config.yaml
num_hidden_layers: 9
hidden_size: 224
hidden_act: "gelu"
norm_place: "pre"
bias: "none"
tie_word_embeddings: true
init: "normal"
init_std_qkv: 0.0176
init_std_up: 0.0176
lr_mult_qkv: 0.4
decay_fraction: 1.0
train_tokens: 165500000
max_steps: 5051
Each number is 128 + 24 x the weight over its row's rms, rounded and kept within 0 to 255. Layers, rows and columns count from 0. Numbers have three digits each. The size before them is the row's rms in percent of the matrix's.

# layer 4 MLP down (transposed), 896x224, rms 0.035, rows 796-858, columns 112-223
099:130110115159098111127137170103184117118121127094152126103121126136120103111089161122110120133135126151102181148132119146156107129125141195123101156137132156130104116174101121141121135132175134149099162091100107118113080141151132152148127113123144118157105121144130145128130157169124160116151113139115149128102059126105151145138159091157
062:126165198119156122121117089122096149149098161089157174104098155140131116103119096145061109125128115110108129113143124152118117146129118151155107136100150134114123134155084099122155122160129127070099108114146138176154131113148158087129092094130121114110135142148138130150134122122144111119096116146146106114161123141141126189135147126149
106:106102089145129122118159117132148154158150140158131129114153115163145097117178148138125142093151123104110109129126126114160158130149117118135136142132146134136113189088108112142135118108194133121128148101125113145099153114167148116123130143106142122083115169116134156138107132107114110148124103072084124131119122145154110099167107120146
124:154132117128150117146115131112090116111133140156107179196124091129119104119106118167144140103126111127154119149143127138109131152122121150110121112117105128104100106112103142142159089109132115095066169127165128156067093131173097155111164116137139084147108097145101136103179151138112160096135084108092145149117112099134128148146120189164
095:153145115114162117086190133129116101112131168093126142132152137138131100107123140129155126102111158144109143119132105082114113134169114166095138151070136151100118136130099122108079171101113092147103160122150129129141097116117096137090109153096119125090124134128132114171136118150135113077143118122151151137153128173160153100132167151094
110:113151136156101132111115140119114156079101089138131170142153114147099113137122119145198133122123110106147113126118111079105144153150158129147142153132126114164110139118119132149149144093163150143115150160145140124085078117129095160145099088136193154144083110118116141146181072117135122151174102117122114137104094116150126152122163179142
101:153143159117165110152133165120153136155165137118154133133140108090106166101085142124127140109093149138129121122136125148145157131149095109127149147157168180085143113135167159106141138116128150125089133138094165132112104177157087096124114163145164106127136092161103134069130094133110115148118127167123116085106135159104156127128144151131
073:089099152132143134130083129128134096168153123126073127118115089095125144113138120124125132137124126160116105152152162110125121090117127126146102151124130138129163127144155104128139141133177119159105134130102182126118152050129138114159112082170121164117163143151107160159120113105109107152115145138104126120171139159100139118117087135095
109:153158151109129146149133192122130143138114109152118128191105115122087144124124091130147147071133137159154104111100129137127117121097094096112110096152136110144127113158154180106117143146140155117133123192132139098040117143132101102122161145176113146132160071111108121129150112159100163142130099149127106109117123131117205135128123143171
110:108143144159139146133071161142114105177145162114127097159090129149134158098122130145086087147177131145128129136136161155104142094134156115136148110139126119151139160185116100137124127142120171105110131127115120130097126110102081159130103098140123087114168152139145124148109150161104118132111093149099122116153139145072151185142108085140
093:163163142157112154149112118151124146117157146118102140111130121139137119126141122156150106146117136163112099083129105105127101109110121145131090139113105145126140147117128105101143130145137181135133147104128165129139131118109176120103127140118141146146154130115107137161119112097111144117143148128126124141164114110169117118113111155110
093:130134116145120098103141154160098148119119114162102139143097135176169125125111116118131119114099143124141114156110117136160097127140114148141196126124089154141097144134144138157125127130119176183099171134144110086141150129163090162133141087150077156101098146110134093140124117108117127149113121113130141103137105155128079165114113153117
093:117127129118119129100123091127094114153200117127156117148128155124095114132134145097161126149199164092072128096106124127090140170135139108143126139155093126138101137145112079083178154137127112166129098201139142116146156087176147136121141130147151131107094085157123086144135135118128121129155141113138133147123194114109144105135117090135
098:155185193140166098118134134144114127127125113105113107138159134150107097109153120121174182129129148115108151114126150148185078120122123162139110120108089116168159098085078131115069123131112114144116173165129126113150156107095126152100116166135131135124120130108149118144159171126138111118123103130151068115127100126120151179116141151102
106:135081123119147142172140131104149148147123146140113110157126144108110117149095129165120088131121115152141152146116148080108123140134096147151145138125158147127153128135158115096145135182116103116154138143128093128111180101127099075173137141104105152115142085125053116135124115167121138114120135141132123135129129101097124120098170072064
127:118152139141137147142142119137156111102087142115177136123078175118134115115139157094108117112140089133108146165119137173121094113118125159149120149091088119123119150113145123110133131118119175152128114139143139126106103099139114101094087106176098140131120146132134117142133130113106167094133177128131128170108100155122142143112120152168
097:151152147119155137147137098135110158152142119137164136127127137114150119196166123105129135104125109098164105158120088171112129127122080111098162131127126096091125130114106131100116119127135136086148129160091143158149159091158122131157118159126104133153198163102131098125145145120133112116096105154114158130130137133110121116124089194165
072:115114157130135127126097148077134103113156159117119138125122155103103148129112124127139146192136162111110101071116131169107121131158101169137110132101103102123141162189111163095147116120149159091120129115120120157105103093105101105132126146151093108138164136139121148120100094141145124070188134144089102091098110117143120138181120105121
122:114121130104113118168135127132153119128129191116151112135146148087132108102089140082156121161134125136111123143111107122158101159105099163143152075124096137149116103090136146117170142131157108130108160094071171175128124136172115121150114127132117115074165110105143123097129127139133139157147107147142142146134124117113178128116146108128
077:106129117138135146128177102119102121111112119129137151128124097111117112144100142124079123091189137093139116094136125094140087119116081140143105132134122114138116129146167155122139094138086129092124149131119104145182184176145123097193142151139109140132115170154114133145099106115123164153088166140113153134150123151101100148093121109125
090:101145119114149138077153094143101080101123147147126107098159149140118116150151116110150120151157132169133150140135134098110092119152144114129136133127135163171117103202118129115144207149136116091110150148087103134142131136098134128153118129077107130112106134114156117141142105146113118138103132130148170127154170153150113089103102128109
083:125158187089096085087107138156097175138127165147152083149143147146106141140107119162110121146110172127140127093126107104124093129157100066120135106072128149103096112085146158152160176136125138154149183123157089149124114115128137116155155077136088136159161123123131141132171156094120133114110122147104112118126129089127084109123101125131
083:082088099114107110136136083164134127094139147117145133113102137109165128144130152112128154130111129115138125112165118119134106157109099159135123137115103121064184154114147096113102166121172148135173117119140150141178155133115109093114121115081100153123113148164124148102155116196125106132148109152099128147083096141081114162139142133157
114:165107109150112086109144163126115085119125170104073145139120152156118182145122113131109114192104112100135152181134146120098126108134106117111130157157140160148152101155127112133078123149141124103168130152154100094094145139108163087108114127152095138140153166115155091100161113141109091134100088113140109115110128129113114121136125122116
066:142161155107089093108138133158139113130160122146127139098136097118138135115125113148114117126136129155151151136107117139115159102079088160150173127093115127137063102127111137144074115114100088132114160126129145141159128138103091082163136132096140144096165108095167117113107093115119115092115167103118119171141121160137062120146115136139
072:110161151102105150133131106135141160104133174082139136138134146150100095124147141163110151122053117153116128137150133185131085147121077148136118156154087119118100110113092139173151108162116125166127160133158130146163124172139151138128109103122113130166125131117146151141112116114139105110116106121171119115145128123142113161088146088103
102:102131125109116096128164089094096158129121135119091129154157122132147155139112117114133129128106115124150105120134105149122140114120115136111132147145098143090163144122106109097109143135131115131111120074146133151136166154129151101144110128143148074126169098143116116120104152083098168118143083131113132075153126107120132102124161125131
058:132104114106143104130113141122114103080096140176135152123142109123164099107117166175148075147175130143117138107119187112100133116139132164127118123122134139143132139145154120147136108128151139147138167118139083109081143125142144103145116099119108167106118179123133105156090151151104134102120148085145156130135092165140146149151132187106
107:119136128146167092088115149114118118160116140115082144179136115153155121119122093140127112160115146126130114113116154125085114158097099129170134129169097148154122098154121125108123162100140134145124147116145115118154147133135107086135170164135129162113141119089094158092141153104145143091115147164117115118120119131095111114121087092113
090:149101146175174146143119155122128108143128112107153143109120125214149132148154109102142150112117132155172139107126140145147152146097103146160123154137137116140124120146146090142077117111121074135150118144124102141120115152134104153109126114150097136124133111119154134139106118101114138124132123156139128138121087144113183131111147110146
105:157154147147119108121123103135139132108137124134157146154109145143156140085115122111103112134094097114118136147158147144148147111157117133131136155125119137135097128145087136128179135147138138152119077126182116131130133118131110115141143114099115067111147127125126157152119124176160134128095110116148107115110113104132102186123115130133
080:140178098161129120105167140141155117121117119151103141152133090145080129133129139112144163086163113127114098138111138127133126130130103102132100146156090134113145117124126150130087181123124150154107126160111120087093178109102131154083144154106096104130143159164162099160120109086166099144110099151140091163133145182122181094131076137148
126:152138112153092113152107121184145150146121125101118134104126124105118136099126165124117122169091141145146120134120151078095138130102104076106163145122134105110162189178135116066113131123130117106109080082107172166111108137133132152098133161141198112154133118122115135095114099085108130095120113127122085090107143161085119120106129117111
106:112124171158131113110116131120138143131140108151140121126151118113141139137148134088153122143143142114130109158162136145139148109070129146150109129155115173103167172152138146134143126158125095127121117124160137172144175122139097098130075095140146118129157106132093130127138097118131077087148102193126145131134124142138170116067113113087
120:202125135120120145116127100122141166118131152115076165150143144163139128129169106117111089122147135089127124114122124095110124123128116089145127126109094143146117110159151114153123116111172121123148150094122144142150094131112121120113076138125138131114180110125081135161142117172100096116150116114127170146142141171115141123130153081146
070:134124110110140121143145139142135073112132141093076132154167121110116116172120168114191149192155173146132092147113151156177113148106110131145107137150115146147140089152080123101115110121128092102089150109138155148129089098108161117127103080106118124120126153103136129136144178112091072096117064139089135150135152081117147091160124161107
127:161145135125152179104126110107098141153114150107108115070156114125152114098155152122117148132158106123100128140120125090159092104119098125155114147162124114084092130115153083125142184164137106123170159143141130164090159115168127128140134103128111119123158168132118104115135105109118100147114159184134126133128147143133122095105137093122
091:161136119076089131120170128161139139119108127126144147146091121132121113115133143136158110146105126125148112140094088121112147155170183107178108127132157119091087151095122099108145090152109112138150110170142161122107153065156125105131172075115169093129100124147144117077146131154139069128111127136108124135093108146157109109144139126129
120:120109125152122128131124115110135113137093168104106121171096137150131123163165122089169120155146122131146168099121138129075130130121122158130123117145120135182121104149156104162111120106176132168131125060158135141074119145092131130100110181074092099120124161122113100135071168129139128153130095118123176142102143105094175159152139100150
096:117125152149144119143155110105089139177128116101175143132118156120110094099167117137112134122168086101149124138150114131111158117098140126138108127118166029109092117150134115146160111121064119132134138144144146129149111138143175109125150089138141140112119138125093129125116123113163148137146144130133119138162187089099112118113109128144
135:131116154144101177126122126134096142142109132134127108161126101160123138109170159139084160105122099124154097159115099099083155091123156147090141151160132145111108088190166148132143174107154097128158140128139106112138130128123148142136116085084124121134069110179137151144113113141134110165142115089154164168115154123126141163101125122150
083:161103132144098156109117132093082159109120147119139147117133158123078106148118087095105123102141146153143137117054091132115105136107143122127124119090128162103156125109093129115104096159149157130119153141124079156137134133126187127131129149178117147158176134079129150168130105115142150128116146109111097161144166114162154091111169097125
100:144155113115111085078149107172147138137120120142146115098156126108141122134134141106101083115136094130137092148129166112119122090109146129108142112114085111147118170137121121138146107104102082118083108127131148116126133113145113146125131170123081089162155205130149160119140117169151128103120115152112148144130115166139106092126138104142
134:108120122119149137165142115118141154116109090143110148129148123120143144098145125105114157116157098109150105092150150155131117128123086142122141148128163107111126170147136139120114096082087112111117137102149106170082101173130133144107182146131139132128144156154097129101142126146138111091169095130152097129151124111169184127140181162116
105:104159071113107156127125116197135140127120124087129138131119121157118156122158169108171067071127111129121138161082125150144168115152121111098138094144117146150087136137114156134131143092186147071158112112131145130137154143098116167112098103094120120111125127147115131154116118116118149119126164106142182089129143123116132098156124156090
092:105103102130114109160127169101170135179171133126174143148136125174129123093103084145142111143124103138135126135140155133116116150140162113132078123120135114145112151142098150132094122144143130105128127127095138115106156167119082155130111109097127117119135111119141121161121120107147180135106146127162106159106118131139113131168118137165
099:150174110084120144163150159150130062126142183134173145076183167114146125111096134095117142116120108128114142139139137116148130113121162099148106146132099133166101109106124114135129144173126094116113110119100113099133104122185131153133151140146161123127134142179085103071118133099124112095083102140135139106150113103122097112108159098125
118:136149179134124196113070149144107105102108129090141124123146128151147121115106156153130153157139138140130129098107116125143103122101106118132109151128122104111151134149151125105137117142140086127109112160128107071160109118191130128121122151156071074119105124138107133145112101153152144157117130116096128094122103160143159087147141136127
112:153122140108111105167138162083107124082155145140136123181124120106108142144121131115110131122164145091159128140104129124151149107128108172131133138134160172123173096127133137153117106109163139095068139139107147149100164168158156112140111109136094100134163133116144157136120083116072116143143106147148117104109166103130136155115147121120
110:140110117140114121081138081140120131128141112158101078142131182117131114157129096109135105159111122132160129127159173133112131119086162162154134140086113151113156123136114105105169127129136140147138144106136155126115152138137110123157169141102103145092135091148109153109107147120162121178144117126110096115191117121095137133123109109132
078:077100095114139121130114100132148071149152141143151134126167098151108145125133186128125145096105106107136141110117099125129141153128123105164155124177128126151127117097107109109122098174140137168152077127150094126086120148114107160134115144105101099134174127109123158133112127154124133154111131125148124136119107122106132136129151072174
106:131130114135120122058120109075126143119088152160087127127123123167135191123128134120115098133160130128121091164098108083099107131119090130136145109132109180159144136189172103096128108146107111108153140182130111117173130133090122155151155107062110141140171149140126135170141122141120133146108084151119123135082135114116151135153154124154
057:123135112168092154134095185142118097143098106136143141109133203126109131117141091154093118131132163153111130125102152123087132116138148111091115088168136142133130092144114143097126144108114146115123130137141098115112090111135131083141129108103136129136122146128147101105111122151148124133129094160148087095117092149157130161123123084102
053:115102130131117117106155101132090111100112098128149135103134119077120160156113115126138139104144136150121115157114114159136119112079140161141118125083140100127151125143123147100147121155140122098138114088142092130160116111126138145128134152157139137130129184120101122156109125090113107157108134108114072140107110130121187119111134143149
119:166159113115120141124121111147153131134139142177141109126117146094113118093116137081132148103138131104127106114164165171145155088169131150121135140125142084112088168146113135157141117115135082147184152151118156099143106172149147103096137133111147184149114098098119093102167129107148116127168176156109148127130139079136142146165099117111
098:121114113117128115173139124157101057145119118075153125127140126118166163140138117092140122173151137107143123127111098127098079119150114125147108128118137138112102125125125153116125115169082115069124106163105133169155105096140097141107125143075096148106126107167098105150135138111126175177149110131174125101119128121119140121155103135127
101:159119111154144130143098136156157132137109133126127147113112152116114110190157139124109114136083127123092135134098091166146091137144134138129156107108101125059115155117128154134133111186122157140133118177101188159127079102115119144142096106138128127116110101133074111158139105111116094150144152135119121129143059140142132130119117149110
102:103128125149126113107086129133094149117107107139145132135112144139178121127154148156118122100126121125122140147139101167132131146116165080164176126133091141155101104170159149126132135119116148108105142132100126128108131126092091079106132163137123110140143098087049112143138163059123109164112137138151142124107114123158123151147143160095
121:098113159164129155080108122097133133134136126126138146130107108148146108141146144148115122112107170151147127157130125112122148111110148158091100144153102180126111158150143120127138099096131140134161138124092141093151129120096124160121081112097157115135118102148127153082127139184151097121135151127128139167121162060084158171142145128118
077:123126108118137105069110141116104121141130169110122138155136162098109161103120073143108130143136133118127154129186096132161134119123090136131115085143148093126124093173110124122116143098085102173118118135150129118104124138135155086123142105193125111151137105118111092143137138086151111123124120140084117147127130106141161104095120140141
082:117114102073110106091120126121113150112158163155155113087141132086115125120129144123131151154089150117162134191110155115097142105156141151145138175137147173136112160101109116165125142146115145132122120123158152167100122149136116124164106129118112109097132153082130112082081112156150142137137077135119199116102120111156123085162116104160
108:107124163087126144161110124137149125094108138157150153142137177117088130087145103135137126119142107122116092084119098084109170096159114150106133122089114149126169142185144080104099143134116150099143138148145098094124168106144124149122167109150170102112164079148130141115130151144122147112127151122080130139164088139109109168143110114135
102:117149118122119137142104142075142156150157139116081151159097129135155125136131134165141113123127119127125172149124106137171132087120138131138160122130111175150163137108109139114171129099159149146134111106166132129097095159105159091094122073126114153108144140133126114154106097162126165186136159163110100111131061107111132134142116088125
# layer 4 MLP up, 896x224, rms 0.0386, rows 797-858, columns 112-223
067:120141137144095119078162143148140122139143105139122079175143159088094106101154154120157156107145079150160163114112118176100162144162111105092151136158162147155126090136130107139087106147138103105113117117141152104103115122136141127150179148160093157148120125121117116113125102165115109166116116142112152145186135123133141119091145146109
108:102163111121088159153141114106078137123096135142125143130147099144128137159137096170157129156086118103161146119103110134126076134074120152107121104104154119133164133119122110117126161121168146099145134132134132138158112110091099131167139121130168147088128141118140113161153153148142150101077144173117141168136109098113155129109090120133
108:135125130138125145137126107115141107124087118129126082141139134110182092142130162134148105165144141139152167152083106133106118139095157106157156157091120147140091120120129091101187162129167161126119138127143124126126120124114107119135112128142144097196107146125123122154090118170143104127106121102110141137084116130161121122085100120167
093:148110119100152108162116154116150141095194132138126120121143155099138135088148119114130155155082131182158121100106129129113135135125161159100143192115110077121111102149094093096142135140126129144130107118158133145146117091156088115153117107134095160118165138102157078129103130127130149141125109120142121135122156136125140112113155113104
106:136119128132113124086167160122134127108131122131145118159139117146097146112127152114109079079097152089121131054140124146140184146133120137109154102134104154140127137119101114100112114086147107062110153131136105105154088131130139100118103102169112105125150126110112143123118128146156151137101117178123135111144127089131133118154131128148
109:133096103107106093134165140111155159145147129098106151101142127137128141160150105151129141191157106171101151103122099088117152113119156122118102146108119129114119072124138141111141128164115098154093116134142112086181093120115145125147099136127147117149112123105142099163119145101096160111090173110177132158130146139155105085141112119155
079:137158082103122162119176126144144151096098151115150117123135139127168122142114164165093186133138107121136152131096173126111087138134133126154147087155140098128117093127106130123168152164138137100137133130140111111108112110165168115104132134132113074127167116119133107134142138143154121149144136121137116134112132111130111101103096114132
102:136138098105123145160150101138143170105121130124123105133098150128133133131157106109119126139179133142137135100107171115082099119149135113111125083118142098087130129130118103166166188173137146117070172124139130144116131142126173106150131072132163114171113175142138154175085139121140140173104126147119146098101089108127073178127157086070
106:163110125119109135091169144166127113110139142091168149138103109119130153121146120130132114138109125146151125126148154125094111147137169141061158125124104098154104118139125134106123118093108121116141104154165149197133099149141124088142146134171123134088172114165131135133143157153074115100133106134112145079095077130132117161099117120117
096:096149100111133120139104119129126142089109101118152102130147144147135093109119141097123133102100168097108109147114124131184127158077113132114145116170161133108149138145145169100140127153134131139122130163150157118133130136172175088142147144181153060114108133131110134094110126156141068145111125146110113139130136173139169117156128126111
100:138157116144150145125103114136160117120167171143124100096137128145160145140134154144173170141111137151113142125132124098131088154154074148101122089121090131087098137134140145158138120114139118107177104135136088106144136109120128095135147118159169139138130138095124091136163140092133107137112127127097076123145110134203115147136127120167
093:127147142116112089122135101138164102111139144078123078168144147137093130121137129149154129193137139121157160085123098154134147139110167101103143144137122122115127154157079127110144131154152140173128102155139127168165093070126118086153139118130127155079135140142111114134154104079130178203088130094117141131112101167141119089121090121140
092:083113106149155119126116118134143148089147140121105106098098137129136085122080133126154116169149149091134131074172103099101141158192117136123078155112161126124111127134128127110132129146149128113100147140125130156137146143145122117134125133158110193120151119141149098127113161134115149155134121122112120151121131182106105093163135116115
110:141092128126191097122118108146121133122118148124142115104106109128138135172124118093129126149127132165159120094127149153125120158124105112129137130179102099135117139151148146168130130153156173184164106141082147099138135038131128139115116146177092164131094125143152110090079123111154108132133130119118136162142123129123137148149104188099
129:133163150119181111107170115129117130140102165102129108146083118157124149130106132209138150100117072135100147174104117118169147078089137123162116117138094099114147128165135094135121122123128148164114125138111126081129121113159107138093125107137117115168165166107160109126127134129114144090124144170152109124139152153141102128148124168094
105:130145130133148146124145128148104107125115130120111121136101090125103115145127140084144164125157124161143105148114151113174083149151158110099175114113139149093186132130160138150092136133141161090169113120104147167122103147089116121138112101120124142137158196082112108132127105155152152152126146100078138134138149152130137124118146134131
073:093141124110141109174161145121168140146084079120107138134126175148148137110143124113130096123107155137090140147159135098145157143095154113128156161144141127109119142106145095149114097146116125104155131129143122143114205157148156123066090114130150150138080106148141112132120141099101122141081160138164124140128111115131124111085120187133
126:087146127136096153116095104137144127089132109146169076113202102093106107095099148133155147133139164151152115155094167136159102114121122101122180126137139169129097151100088117141137123141134102135123162128142070120138154133139109124119147130132160159147111119139136140108135113129133145130116121146104122123130078134153144090102131124111
080:115151108134149144140120098105098141133139166114088164171165135122152156095131167130138139121103155120131137149088095133119129087126118148120136132174123133088167108170154099106109093109122148118154128113158120148121120143113122091129147158181094154137129099153153125104178125098173149147132093100171137124111114116178126143140149113105
093:128146130157143136108149131125094125113184110139118129117152170137134123098142140107111131114133148144129151143153144163143171177104102147138144095141171098113131147117117112065115141130152152155176087131129169126168132119143120115125075097156145126119138141115112116145103101082188148117132091151107109111143139109192128106170153114107
089:118135109146150127125133140139172150161148103140145103128162141137173141097105154116145154111107097079079115159156132118175167138122165126137118142105119122130097189137119120090136128144139133151131079101117115143102108137107121122137153133144133110142115163105125126101118101144101090123133095128122145130137135136129131100118150092092
083:114140112109136082215129150111128123134160160113089120101094184099136123094165145110090119138155104141093114097129121125088145106109147175105154116133167112144134149104097129104074127113134150130119161123134052149108106124128136114119143147110104140135126160129149138171121142133134084109118126110123115137171093145151122173118152088149
115:152156115150130079150091122122140157090134125112130091121117135148129135126110125131128123140159107168120135092138113141071118120137127136115109140170126117118117181136141113117071134128121120072113128109132137115122127098155156130121085128121121108136141121159113127113170134134114143132161122163119157133129078111138109143115132130089
072:093148130137178095155138131165135158112122106094132123173108091052122194123122101121117166145115160133135123093148123096150171117164100144123189149126136100109156104178150085121146137138131127118137143108133121101150112151162171146161099095166100099118122086125100163110093127134134131136167174130186105146106117079120110123162146058112
073:167100110111093116121091138154106092130122123156140077154149113161149117111119154117126105106164122112111153123136156090121162129156145145138185139126132138132139150156154127090125121121149113097129107146149123127164109084121153116135105141150148148145082135122139152113121101143138136122151139116137115152145103167126113109164126099162
105:115110106159161142159139159101110110151156082211081094113137145135159134142106101127172077119125132130115120180132162168141108176128174124122104106120169177127123146106143151117128161152093185115114107177135121127122202128143144100125089129134087128128142146151120157151108129122123122111099102136130129144139119138130104121102140139102
058:167147111134100166135155100126139117168093099099115113132138133166130128112140135120148119130123113125107104159170089163148154158126140144124131105113127127126137138138128120096177144083157150136107127136187183118127115121124146142122116109150122165090125109125160152135160079103130105129120115192112105142115135131143080108104139100133
105:116120121135107137106126115098135132162131135105179128168113132136083091135103122093117165137113175132139095123103112118109121126122174086130147140136086119099143097186113114124112143087172115160142138159137119079141119110114121125144129051130119126162157154134093175139121116109140132181115097112129140152136099160134123121131097131119
090:082129134136114126138101097171117126107131107085127125132126107090148096178114117109120119146137135097153106110137081099152138116124155123128162131114115164133118121129119147140127139100145120108193131149121120071118135128120077139135120103167089166115121142125140134130129109141146142107158164082094088090132115169130127150105067121122
102:135120120137118122135155136127082089118127129084142124165096121092134103093120158111140141169165119145152124110123125149131106179117099147126123170166161143084130116128108098149161119124196097092136148121112147128084131159121170178100115081159154091102138123161149143128149154125152047148118153134141115110126081158129169152112135115112
085:138112132117155109143092105123162120087147174116145127087125126163165133108124139140135092130149154094136117124153118107147090132132097115119109135075120127090114125126146088161132106113156102158173109123129171116147146152167150109136118142141122169100115129119153107137122140124135174120112159097100151103163107130126142115153109149123
117:144118080134130147154127150137146100161098118108132140154143100136115126120126146062139089148144157103122148128145128106134117157159121128124137155125098110149116106121140145128135106100125152144111160094124158110100117118121142137161151085107117161195094155107134127109075161146163106161114123122135151139120168133151083104104149143049
108:128131076106097092159123134101120142143106167154133122099123108093135138105142101111163148134128155105194110137119128138128143111119126105145113097122192140131158120124129153110096094103128180154159139105156116139131141086123129158102104134162182152089132169153105137133117167141113156133133112101135116144141140106108123096141136124134
117:120144150126127143192122135139162139113102163135141116131130111136158085152137113099183110136093117086120134107180138129097115105162123146139128119107148134158150152103166133153174104126139126105135133131138161123139096132147135145146094096094136145137112161139107134139071141118181133106118076144099123082138105153184112109113130139116
078:075149178165145109142112136156162104115099122149205133102151106147119142122147162184091136103130149121115109087098114124130144135140158139119090122149153148126060170103132097146101125124115124128159116121110120159137165154127110095136121091137119118137114146138104101110142100159164152127132114093126130104111117120146093153129120088144
140:132130109158094123111139140159150081120156094128124116140128078107152099144121163123141115111141142105114133121118118111143083110090148149144122172191149169176111127136129169142102144135118092100085131175101107141138138119085128121100154123139147142129159132127124176146119158119138132063117162097137086111128128149145133131121081131138
089:127128115113090112127113165164144150157100128145140081085160132176145084101133117129118133128149145164115145135107102110129164119123132117121173107101098126117125123181137147106137090149145172150100090100107137124136079151177113132127072122133117115159101140119126146181152125113127141139083118150103169153126108102153083134136142129135
111:114114147097135125176100162113167087144126118140140111150139102110128173134134086099141121132122142113143163113137105124147098087118153134145117137134130094134157153137102124142090123136154159131136110169134152132110129128122128107136142137146202108102132108120135126107143112123163182101073123120134093156152139066141136143117079140109
095:144155171117141119147189140161152134124122152163123139146121090136149158123083115112172132138109097131149087146088116148153095088143133121152120135121145141130094119130108121131143094150097102149140113139151131117118106108144137162126145134138100138114142146097128118138131102107120139129128093121108141131158098119133078133131182091129
105:090143135141109121130118128141124142133123144070116141130150143133119090142093154118136157140128142083117140125097141126102099098113093130115164163144156118114085163092143153162097121104121081111142114118156121146111082163163116111122134105158121121126149146122121140167115112132124128114146131142140144115118105154168124137191133170146
084:160114142089139120144096115157147106117138119111119156091169141127138148076121139075134094119099112114090129112127107134164093114096148126112123101140128114110146163159102155096145115102105108118140112122119172134131118153150156117104139166130147119137103117130102132102189122103116140122176149132072122089110120151145119109134123180111
102:142124128155142141105112111190144148120099114089125131077136119133104137094102152126136101133116160150129097111136138083103119150129077088121153106090168113137099147137161127126116129133123202120197094117109125148133140105119131125144091134136143102126153139136143106134154143130137065132128179127143106086075131127159110145132105119103
127:128114152117101124102115153121168133122139163119097103130112129105134131115141124105099144106123154091145121117144112115140078136125084149136109099141092128105124159120115147142086141139129155091119131111113116092113172116122095129124139133127089116142178144124148118143146129144184141095116148132143097102132131168118128104165141141154
100:091083157128100127120150124126104121148119177152125127130130106095118100150124113089119119134091120159122154107163110172106109102133076137133162120155123105095151166136101136112132112172084121151146115169131135163111093096127114099129144165149149125138154144175139118154136104136136099123112131130137086121132090113155144151111148106092
090:129163137120158118108108094143114139124115110154130119132127176150174108119158123117147089147161133166100138146131100126122130123105102074135119114124135152112137121155183100101112138136121153147179120094146088130132127116134137118103119143129154128089125170109103099112124151152143132122120099123143103126088086113148142116118096159085
101:160147128090162114122039121130111122129122104144109111145081104075152118155200115142156136104130145129111149113125137118138161148149123114118138134169160111136121149134089115097128145131139149133117143109124158135136094110101132108103133105119155148133103106124117171147128127153154137114139129155110174131157139073093111108167115180159
115:165123116129139104113158090148105085123125140127154099121106140128147149122086128121126132162119123099125125126151103107078133151156116066118118133125136141145114143147123094078097113130126159098119163094128117137126125116110157096137106159110100111159145158160149147172159090117148180153085144191140130105158143088124136136152130120155
114:084106126130168119139120124103082176160104120139140115121106123103182150102116160137082129131096093125145135104098133112119118135146212124110130096141126101123096095138082118106130144114100115121117155116126120092153099085150076121148192116110134114109083134137095134125121164148141108182111117139126159114112102120142101150127148161126
105:172121135136122142146116146157140121118076105160129134120108099131158124147101107165134138098117144122157144130128107127113157125126134140117099096165122119189116141105103156084157136142156129090109121099110156144141078165150084131124138124161147142117121118116112131102130120155135105105110132125133157173164113158136074137117130109147
078:165160134151081104141131122075126137155182154095164131129106146095121102189098119120130102135116131138112121147093097127150133154135133105099130133093133109101084152129097149110139115110109151175163115147140144141141145110158160103138108130123143174165096105103143155137106099135159176136131135101112121112116157136145092140095121118145
107:141113114125137110149118158122146103168142091118124126104107135115132155125135111093115099129132133120108126097185122140108157149156130083120152115081200143110106075112136142130120144126109103124154123147146115156171094140170115115167122136162147106140135145130110084113116129118103123159153136104141130104085161103128121099142127078150
059:125153123135112116086140096124115127139136148106113119135078136126130134178148129176132115137103075111125092110175119139163114154091121133137121127140126124099154130159147136127152117107115127149116080129086129186140146154135132108150131136188120142128126101098150144150137142131138134117134188071117111144124171132154137146157099180110
056:118117146122109144133095132151106145132153130143126117150139123115107175130146111133132104156156102058142153120133125130084130137162097103112098128150130140123103114126135119138106077159117119124078196102142175118085162128095137146115118137134165096123145136110175130145146120161120134163104143115122124086072131124144138139157154112137
111:122117107157152116143158115129119132159166115138107100151172146136129149149094147095152101106143156099119154171109127157113136181082130104134154133135135134122103121137131108100115111075087086125115113105122123094124121178144126124120133125137115158094089127155128162083129116106144120101155143127153159157113151129132118097110117105107
106:126174104058129120106115145106123128145160126123123107174122163095140118118142127105150121160145185155135137144137094130116129133106194099131114169162142130131114146135106127108132129150124129147108084111127101096096131107211128112096158118083138138139121126153119087136151153156088128169110118113153110109162132110102102100160127141133
096:111100135124081114142128152133163136142138132101134141131135116106161075126132064139095168137149159117145110129154146143137114158127173162126161120154113117110079145151093110146119105133133101133139140114176131120143109124141159163125080130131144119184121127142153135108132145109154152096132121159135137098115117167117066104098147125156
103:134082138141135136153114122132130106124093115123071124116114112125128081132134098125173112152136147129123155116132116125089109126134136206172179158117146116122085092132133132119124122139125123113164142161103147101143121162132112181126143065124111153118113180135105142151120097131137116122126115140150125127112158149131131137125092131134
099:117101125120123129141158148146151147112115105114145099175116135130143095087097138141166108166123143166139134099123101151135116140136080138119133103171139139130168099122132079150132118121145092153164104117137097123075094133124137170144133137167158122095142131152129093091100125170138129148127116118164100153129090157135091122109124087128
076:080114169169182109133132103123139119160145085107129128144148145159170108121124116141154096117128129111143114111146131116145111098140115162134118105144179094084107133139153137120106087145129113116116136135134179164124127137183121162137146115157076136096166130101097135101139145150162139138163124148125123125115141164156134126169094163125
086:120120124158132105144133136145113098090090140140097159093137092162188119128134145154117142136175132113125158111109082143137120146139125166095146116127153128081164088131125112125113131126124131139137158119130118105139141159138145116157103079109134110135123111138152197154133141166136117111150154126193116103137115149140140131148075140146
100:144124118133111126146151154101087115128137101114152142139176172140120112149174143117114137123199113108120150102167117107166170126123102111112117113099144083145135131149118138149128093132131118093143095156130107110118103126098118097138095125178095131107167159129180104139143096093111137104164154110142083151128122142165117117173113146146
106:164116130119120126127138140158128154123142122186127106127120121151124143124159126113138125114125114140109084088160121118150133102157131139150144150118134114134113096148082167117125082131132114129097104119135106124136143124135161141118106160167132137128097145091149176121155103117137130131109112109114152113146162124123128155162154114151